{
  "num_hidden_layers": 17,
  "hidden_size": 384,
  "num_attention_heads": 12,
  "head_dim": 32,
  "rope_theta": 7360.0,
  "attn_scale": 0.177,
  "bias": "none",
  "optimizer": "soap_variant",
  "doc_mask": true,
  "train_tokens": 498600000,
  "dataset": "wikipedia_en"
}
Each number is 50 + 12 x the weight over its row's rms, rounded and kept within 0 to 99. Layers, rows and columns count from 0. The size before them is the row's rms in percent of the matrix's.

# layer 3 attention query, 384x384, rms 0.0704, rows 319-383, columns 64-127
111:62 39 41 49 49 36 56 73 60 60 63 50 50 45 73 47 54 44 41 38 55 63 60 31 52 38 42 62 46 47 43 46 51 54 42 47 51 42 54 38 55 54 58 33 44 37 09 46 35 50 58 46 37 64 62 51 49 49 73 55 54 60 39 24
089:61 68 62 49 51 24 40 33 57 28 70 45 47 48 66 52 62 61 38 52 66 34 57 48 56 28 61 51 57 45 57 65 33 58 51 50 57 55 45 56 51 45 50 51 48 42 36 41 44 42 67 50 59 42 54 58 59 49 49 58 67 70 32 29
103:60 61 67 60 47 46 60 64 68 46 50 41 40 52 30 44 44 52 64 63 53 57 52 54 42 56 48 63 21 41 53 63 60 39 59 59 34 51 41 43 54 46 45 31 41 54 42 36 46 41 65 86 64 41 49 50 48 59 56 38 31 55 71 32
092:57 61 39 25 59 65 46 80 47 39 39 52 43 67 43 29 49 51 50 36 61 48 45 35 61 53 52 45 71 62 35 37 47 67 51 53 70 55 41 63 34 51 56 45 60 32 49 70 54 43 36 37 43 37 62 48 47 49 50 63 68 72 54 56
085:55 54 21 44 57 55 45 60 45 73 55 28 56 68 43 49 53 46 51 64 54 58 76 53 50 36 28 57 74 64 62 46 57 48 49 32 47 23 56 73 57 57 50 63 31 57 57 47 56 40 21 51 42 58 47 41 44 52 74 28 78 69 27 50
092:39 64 51 53 46 42 53 57 79 63 72 34 36 45 44 63 50 56 55 46 25 69 43 33 54 44 62 46 45 45 59 54 52 60 57 47 61 57 55 47 53 81 50 71 49 35 53 56 45 51 58 62 61 47 38 36 47 51 51 42 37 64 73 52
086:48 44 47 64 46 62 41 83 42 44 30 50 52 50 40 52 49 50 44 48 40 60 08 45 60 68 57 46 35 31 43 73 57 29 47 50 39 47 70 39 44 67 57 54 45 35 48 76 47 39 64 48 29 56 64 47 42 60 45 62 32 62 58 61
102:55 46 57 48 45 48 53 48 54 58 54 49 49 55 44 52 49 45 39 36 40 54 40 63 56 40 39 63 54 67 53 61 54 32 50 33 46 72 47 68 48 66 62 38 40 70 58 44 41 33 48 65 51 60 55 45 41 44 43 48 34 44 53 27
091:45 43 54 64 72 63 49 55 45 44 38 37 60 45 38 45 43 60 54 45 56 43 51 24 61 43 48 26 45 60 67 52 73 67 29 52 42 55 70 54 46 29 37 49 38 46 43 59 40 33 57 39 53 33 53 31 29 44 42 48 56 36 50 50
088:63 33 41 74 55 53 61 41 62 50 50 41 41 56 47 36 36 55 40 39 42 52 55 25 62 52 47 54 27 56 43 60 63 36 46 64 62 50 59 38 53 47 53 49 52 46 64 44 53 45 52 58 55 57 38 39 69 46 42 53 32 21 61 44
083:51 41 45 44 58 49 40 81 43 45 31 52 65 50 51 53 66 37 59 54 66 53 38 45 47 65 62 55 43 46 33 32 55 66 43 63 38 51 41 71 38 51 45 35 27 53 55 62 52 54 47 40 52 49 64 55 47 43 59 54 72 60 40 44
089:36 45 48 37 52 66 35 51 41 38 50 46 72 53 39 59 55 58 44 51 65 21 42 61 75 80 48 53 60 39 32 58 41 71 45 61 34 47 52 55 53 47 51 37 49 50 62 48 43 44 54 20 35 43 64 47 75 45 43 50 48 54 66 56
083:35 53 57 47 61 63 56 55 40 52 50 67 61 43 46 51 48 54 44 76 61 33 76 52 70 52 39 55 69 75 43 31 60 48 44 38 55 41 52 60 41 46 45 44 28 54 51 54 45 51 45 32 29 42 58 48 33 39 56 44 41 50 22 54
090:53 35 61 30 53 55 47 64 35 45 51 48 42 58 55 63 55 51 53 75 68 47 65 39 71 73 54 74 49 41 82 47 80 55 45 48 30 50 60 62 38 60 31 44 41 44 54 45 62 69 53 38 45 47 51 33 57 34 46 58 75 53 53 44
096:44 50 70 51 33 41 67 44 51 36 34 31 44 52 51 53 37 57 48 55 29 55 34 55 37 60 56 66 54 40 37 41 53 59 64 62 44 69 55 39 32 32 38 27 47 37 50 61 49 65 34 39 43 37 38 23 45 44 35 38 44 32 40 63
102:49 73 64 60 47 51 80 43 57 65 52 61 47 47 49 46 32 55 61 56 32 54 43 57 39 26 55 37 65 59 59 55 61 42 56 59 74 55 55 53 40 43 43 55 65 56 49 44 39 70 50 46 53 54 40 34 51 50 48 56 32 35 40 57
095:38 60 42 56 47 48 64 37 52 42 47 47 56 55 64 61 20 46 37 43 43 46 36 47 53 56 47 57 66 50 63 77 49 32 68 44 42 60 60 41 32 29 56 62 62 54 51 49 64 50 48 45 64 58 61 73 47 44 20 65 58 39 54 48
091:47 78 58 64 51 53 50 46 74 59 68 66 47 33 35 46 38 54 70 46 44 45 56 41 52 28 47 41 53 49 41 42 47 38 71 61 50 56 46 46 45 37 57 62 62 46 52 53 44 64 32 61 62 48 43 53 61 52 41 63 43 55 42 53
085:45 58 42 48 59 32 36 48 57 41 52 43 30 61 47 57 64 68 48 42 47 68 49 57 54 60 44 56 26 60 53 44 63 52 55 39 35 33 47 52 62 52 38 39 61 23 58 54 76 40 65 39 60 53 45 61 66 52 59 33 35 54 64 48
112:51 47 46 37 34 51 57 56 56 48 50 43 39 63 34 33 64 53 52 49 38 49 53 52 60 29 44 29 39 72 45 42 60 45 55 70 54 53 43 47 43 69 54 36 49 31 58 43 46 32 61 48 47 60 60 53 61 60 58 52 25 55 44 38
108:47 57 62 52 66 24 46 46 45 65 68 61 32 41 64 59 33 74 62 73 50 65 47 41 61 39 54 50 39 21 53 65 49 70 62 40 52 53 60 50 47 64 52 56 52 41 50 51 52 65 76 58 52 51 36 44 42 49 49 41 41 50 47 52
098:50 61 53 56 56 27 71 53 38 55 65 48 53 54 32 50 70 28 46 59 69 49 41 47 50 48 63 63 56 57 56 47 63 60 50 44 58 57 55 56 63 55 60 46 51 48 48 41 58 62 69 55 48 53 59 49 27 45 39 65 28 60 56 38
087:74 72 52 56 38 72 49 45 69 56 42 66 54 43 67 62 56 48 54 55 30 51 43 53 46 47 74 44 70 75 43 58 56 45 51 45 64 61 66 31 56 40 44 71 60 56 31 50 48 55 50 43 56 37 38 41 35 56 39 56 52 40 40 69
115:61 46 75 49 51 39 52 57 54 55 51 38 52 40 54 51 66 49 58 45 35 60 36 45 32 43 50 27 68 55 62 57 60 68 54 65 50 57 45 50 54 66 30 42 41 39 61 75 44 66 60 64 46 51 49 54 55 44 41 47 40 46 39 63
113:48 51 50 51 48 41 47 59 63 51 52 30 36 55 45 72 57 46 60 43 63 54 25 54 45 50 61 50 28 64 57 51 62 41 46 60 63 49 63 80 69 44 62 51 41 65 56 41 70 36 76 53 56 53 43 62 54 68 47 58 39 51 40 39
114:55 55 50 45 53 31 60 44 54 60 44 59 24 51 66 64 33 50 64 56 61 70 58 56 54 44 62 63 65 40 51 62 47 53 44 49 59 70 43 56 49 51 33 62 45 61 67 35 30 54 49 61 45 47 38 56 51 47 46 60 48 42 46 64
108:44 56 42 34 60 64 55 42 54 25 42 40 54 54 47 42 61 48 43 50 59 33 47 45 44 39 52 78 26 67 41 59 55 46 45 54 40 33 43 62 47 47 54 39 63 49 40 43 60 42 42 19 57 64 44 65 59 31 65 57 39 44 50 41
116:44 63 42 46 58 26 35 48 52 23 46 34 45 48 57 55 64 34 49 53 57 39 44 30 50 51 53 63 58 34 43 65 57 61 53 60 48 37 37 40 62 49 53 32 58 42 66 51 61 30 49 25 63 43 45 59 66 46 59 65 29 61 60 44
114:65 65 46 37 63 32 62 36 57 23 41 48 34 62 43 30 53 64 45 59 38 33 52 55 56 52 63 80 54 39 04 53 53 58 59 63 34 21 36 27 53 57 50 71 34 46 54 57 52 56 56 30 62 70 62 59 52 54 31 42 14 50 51 35
104:61 55 58 48 56 44 42 54 57 45 38 25 29 50 36 60 80 69 77 45 67 60 45 65 66 50 67 65 38 33 58 47 51 67 49 58 55 75 54 69 40 53 50 27 53 35 69 53 63 50 81 65 46 48 53 55 41 62 39 46 27 61 35 46
114:39 36 50 59 40 48 48 46 43 63 53 43 57 60 74 53 47 69 38 34 44 44 60 45 39 51 52 83 36 37 54 44 56 47 46 53 34 66 64 38 46 54 48 51 59 49 45 53 41 70 19 61 74 69 52 31 45 45 43 51 49 41 28 60
107:51 49 47 40 60 50 45 45 36 62 43 48 58 45 35 41 69 57 44 49 48 55 61 52 28 50 43 43 57 37 60 64 56 57 59 44 44 30 35 32 43 48 56 53 30 58 38 56 29 49 34 67 26 32 49 48 44 36 51 55 71 62 37 22
110:35 52 57 67 47 28 43 56 39 85 59 37 42 48 50 49 39 62 61 65 49 52 37 59 51 49 63 48 71 47 39 58 61 35 51 31 61 53 46 48 61 37 35 52 50 51 60 51 39 47 66 61 46 35 59 57 53 64 48 57 36 50 45 45
105:54 45 63 48 65 41 48 50 56 40 52 31 48 64 71 41 47 58 51 76 44 52 36 48 54 51 43 39 21 63 65 52 58 48 49 44 39 71 51 57 59 39 52 55 58 44 37 41 48 45 36 42 48 64 40 37 43 44 41 42 54 47 45 46
087:31 57 61 47 82 38 71 59 41 80 46 22 63 68 64 40 44 65 57 71 34 50 33 40 52 40 54 42 37 49 69 38 54 58 54 65 64 56 55 34 68 57 48 36 49 44 48 43 37 47 58 43 49 59 63 58 58 47 27 60 68 51 50 45
083:32 39 73 38 61 31 32 52 51 34 51 43 42 68 67 36 39 68 48 72 47 27 44 51 54 41 46 46 18 55 67 60 69 46 48 43 40 53 71 51 56 44 53 52 51 48 43 51 37 46 58 32 50 46 53 61 51 52 41 35 29 40 40 39
082:31 46 36 53 51 41 65 54 34 48 48 37 65 47 59 66 41 45 45 28 28 51 54 47 33 44 51 55 57 23 43 39 54 61 57 47 61 40 40 35 70 54 35 41 32 56 34 55 42 46 62 59 49 39 67 52 62 53 42 59 55 62 52 52
087:50 40 60 46 54 35 34 54 53 64 43 21 45 54 42 39 49 58 37 66 43 47 54 51 54 40 73 51 30 47 66 49 49 39 47 54 55 63 59 59 57 48 70 69 59 59 38 43 47 23 46 34 39 51 39 47 48 29 55 43 55 27 33 44
076:53 66 55 61 68 52 52 63 41 58 55 49 32 75 44 52 46 45 64 43 37 64 48 59 38 40 40 64 54 48 52 35 52 61 46 58 51 57 49 60 62 45 54 42 53 47 33 61 40 50 51 60 42 43 66 50 49 58 50 73 60 69 55 63
082:29 35 62 53 48 49 53 46 47 68 52 45 45 40 56 39 47 40 32 70 54 32 56 43 46 55 56 32 27 56 56 60 50 43 41 59 39 43 58 59 53 70 68 51 50 60 61 35 44 26 42 23 42 38 30 57 49 26 44 50 60 31 32 49
074:49 42 82 52 40 55 48 51 64 56 38 39 49 61 45 54 42 52 38 77 57 43 35 54 53 53 33 30 43 38 50 53 46 41 50 70 29 65 61 56 74 46 76 38 50 45 85 34 59 35 64 50 47 52 74 54 36 51 40 57 47 36 47 48
079:61 39 57 60 58 31 33 63 59 72 35 42 55 17 69 54 46 49 38 57 58 47 50 47 52 58 46 32 31 51 59 50 53 42 50 59 39 50 48 72 50 61 33 60 55 59 44 45 38 31 34 21 35 52 44 53 54 42 37 51 51 27 36 42
078:60 54 56 39 66 51 35 58 65 64 52 44 44 66 61 26 34 57 50 46 41 60 47 37 29 48 47 45 42 52 44 59 42 51 61 46 55 52 30 69 48 59 42 58 46 33 46 44 40 40 62 58 57 47 49 66 43 42 45 36 35 40 34 29
088:54 60 43 32 40 44 65 56 32 51 43 55 35 59 35 51 48 41 45 44 59 64 56 64 48 58 64 80 53 42 44 51 45 63 54 34 64 60 38 54 33 52 18 34 49 43 59 56 55 89 41 50 74 31 48 60 41 66 66 47 39 61 47 59
077:45 65 70 27 40 32 47 48 56 61 46 44 46 43 50 52 38 64 45 55 53 57 52 59 55 60 45 54 42 51 57 35 57 40 60 55 51 57 61 67 34 73 39 55 41 39 38 46 73 57 45 32 61 54 38 52 62 53 49 61 56 57 57 44
083:38 61 43 30 49 36 56 45 46 45 40 69 47 52 46 36 53 47 53 49 52 66 58 48 66 40 63 48 51 45 55 45 43 73 35 35 54 55 42 29 51 41 26 50 48 41 74 48 37 75 53 73 69 53 71 49 74 57 51 49 50 31 66 48
091:42 55 49 45 37 74 51 84 49 87 25 42 47 47 51 55 61 55 54 67 40 23 42 56 49 53 41 60 71 58 60 38 42 38 43 59 28 52 44 42 43 67 53 42 38 43 48 40 47 34 37 52 45 51 68 57 56 46 56 37 50 64 54 36
097:50 53 48 49 38 43 77 41 35 46 48 31 68 55 58 68 52 16 44 54 46 55 60 66 42 48 60 40 35 38 52 73 33 64 45 46 50 40 39 66 66 38 64 25 53 60 21 49 73 59 26 37 46 53 40 75 27 53 48 63 49 78 40 62
100:50 67 55 60 54 27 53 37 36 23 45 44 64 61 55 52 67 27 40 99 67 70 53 46 74 47 45 45 36 47 60 71 32 69 63 73 58 41 57 57 32 40 59 66 54 51 33 40 56 58 30 35 54 40 36 54 42 38 41 59 48 54 41 54
083:49 40 25 64 60 43 64 46 42 77 53 49 33 52 44 42 75 42 61 44 41 61 34 39 46 52 40 40 44 46 38 64 56 54 82 31 49 71 40 38 64 53 49 40 26 46 52 42 55 68 76 53 63 59 76 26 45 57 37 61 53 43 74 45
085:38 51 12 49 43 46 53 77 51 53 52 63 57 56 55 48 55 60 59 37 50 61 33 57 58 63 58 47 63 42 52 50 57 56 55 51 49 66 37 21 70 48 34 34 20 45 34 48 53 43 65 48 49 53 75 58 47 51 36 74 36 66 59 53
084:34 34 58 51 44 32 38 49 53 45 61 35 38 46 70 47 54 36 66 45 53 45 44 68 62 56 45 40 52 61 40 57 61 31 59 56 46 57 54 73 51 60 65 38 53 81 35 54 58 52 39 53 60 32 32 46 62 56 70 51 41 41 41 46
090:45 52 39 53 87 37 51 47 49 55 55 52 42 52 48 46 35 54 72 49 35 61 50 34 30 47 70 58 56 59 44 39 59 67 41 33 60 58 45 35 47 43 53 37 45 38 49 42 39 50 75 68 48 27 45 44 53 41 28 55 69 20 36 52
108:61 64 49 33 60 55 53 58 73 35 62 15 24 29 59 41 40 60 48 45 47 30 42 47 57 47 46 49 63 64 55 56 43 52 54 41 66 51 70 41 55 72 51 57 51 64 59 62 30 48 47 43 51 59 44 52 56 41 42 46 61 52 26 56
099:46 57 50 45 58 53 47 57 33 52 78 45 39 47 41 46 40 05 72 50 52 46 41 40 23 58 46 30 58 47 74 34 63 53 55 52 52 36 51 48 36 28 53 58 55 68 48 63 39 46 39 46 52 43 41 52 59 54 26 60 52 66 13 50
100:52 47 63 51 49 28 49 73 46 55 43 40 53 45 48 69 50 28 52 42 63 44 59 45 58 67 38 31 45 41 58 35 62 35 57 68 51 47 59 44 28 44 89 55 38 48 52 61 48 52 38 32 45 33 57 46 44 41 55 67 58 42 53 51
100:21 56 70 25 58 55 47 41 68 65 37 43 53 51 43 50 42 42 80 50 41 49 58 45 41 53 56 54 66 57 40 14 63 54 55 51 49 26 53 46 36 59 30 40 37 63 58 59 33 29 41 50 28 49 09 58 59 60 53 56 40 63 15 26
112:63 58 32 53 38 43 62 43 31 36 50 58 55 68 51 37 61 12 54 49 39 49 51 44 22 41 46 41 39 33 51 65 41 57 49 52 61 58 55 58 35 51 69 44 52 37 42 56 73 43 25 35 67 48 36 55 45 61 53 63 52 43 34 72
106:20 39 56 49 74 40 28 47 71 61 51 79 25 45 44 31 63 40 88 40 46 49 46 55 38 55 51 37 68 32 57 30 71 38 47 49 31 57 30 52 51 32 57 42 35 65 37 62 42 52 72 58 65 43 54 40 56 66 49 66 44 60 55 39
109:37 36 54 52 65 58 28 60 53 43 30 62 40 62 28 46 60 63 81 43 48 63 57 45 44 60 54 61 63 63 61 35 62 44 42 57 40 43 30 36 57 56 31 47 37 49 45 65 32 38 47 80 35 52 58 48 69 61 54 37 34 61 34 20
102:58 73 66 62 64 43 55 54 66 47 46 46 47 49 52 41 44 50 55 43 39 60 39 75 30 46 59 62 65 29 53 39 50 44 38 22 48 51 43 52 66 46 49 34 58 53 60 57 63 43 68 58 59 64 34 42 46 77 71 68 67 48 47 64
110:48 44 77 40 60 57 32 45 47 65 40 46 63 60 34 60 54 59 59 56 70 63 57 66 70 25 53 66 56 46 54 37 49 38 38 52 56 47 41 36 50 55 47 61 51 36 50 46 35 46 58 65 50 33 46 55 59 37 48 45 36 68 45 34
111:51 45 43 44 65 48 57 40 69 46 72 20 47 48 67 63 42 37 43 49 51 53 42 78 42 39 46 43 66 45 42 45 35 45 42 31 37 46 65 66 91 39 34 35 48 53 56 59 61 66 45 48 54 48 50 43 54 44 63 52 72 22 32 63
103:52 40 31 61 43 62 50 68 26 72 59 45 54 70 50 67 60 36 44 56 49 50 57 51 57 71 42 51 53 62 40 50 71 57 42 53 36 58 66 43 47 59 48 64 42 46 47 30 28 56 59 48 27 47 70 28 63 41 54 46 53 60 60 36
113:59 58 56 33 45 35 45 42 32 42 71 45 44 61 55 52 37 46 41 43 49 34 56 53 63 42 48 54 43 55 52 28 60 28 50 57 68 49 66 39 47 56 71 60 47 76 52 61 33 65 70 51 52 71 40 42 41 60 64 64 48 51 48 78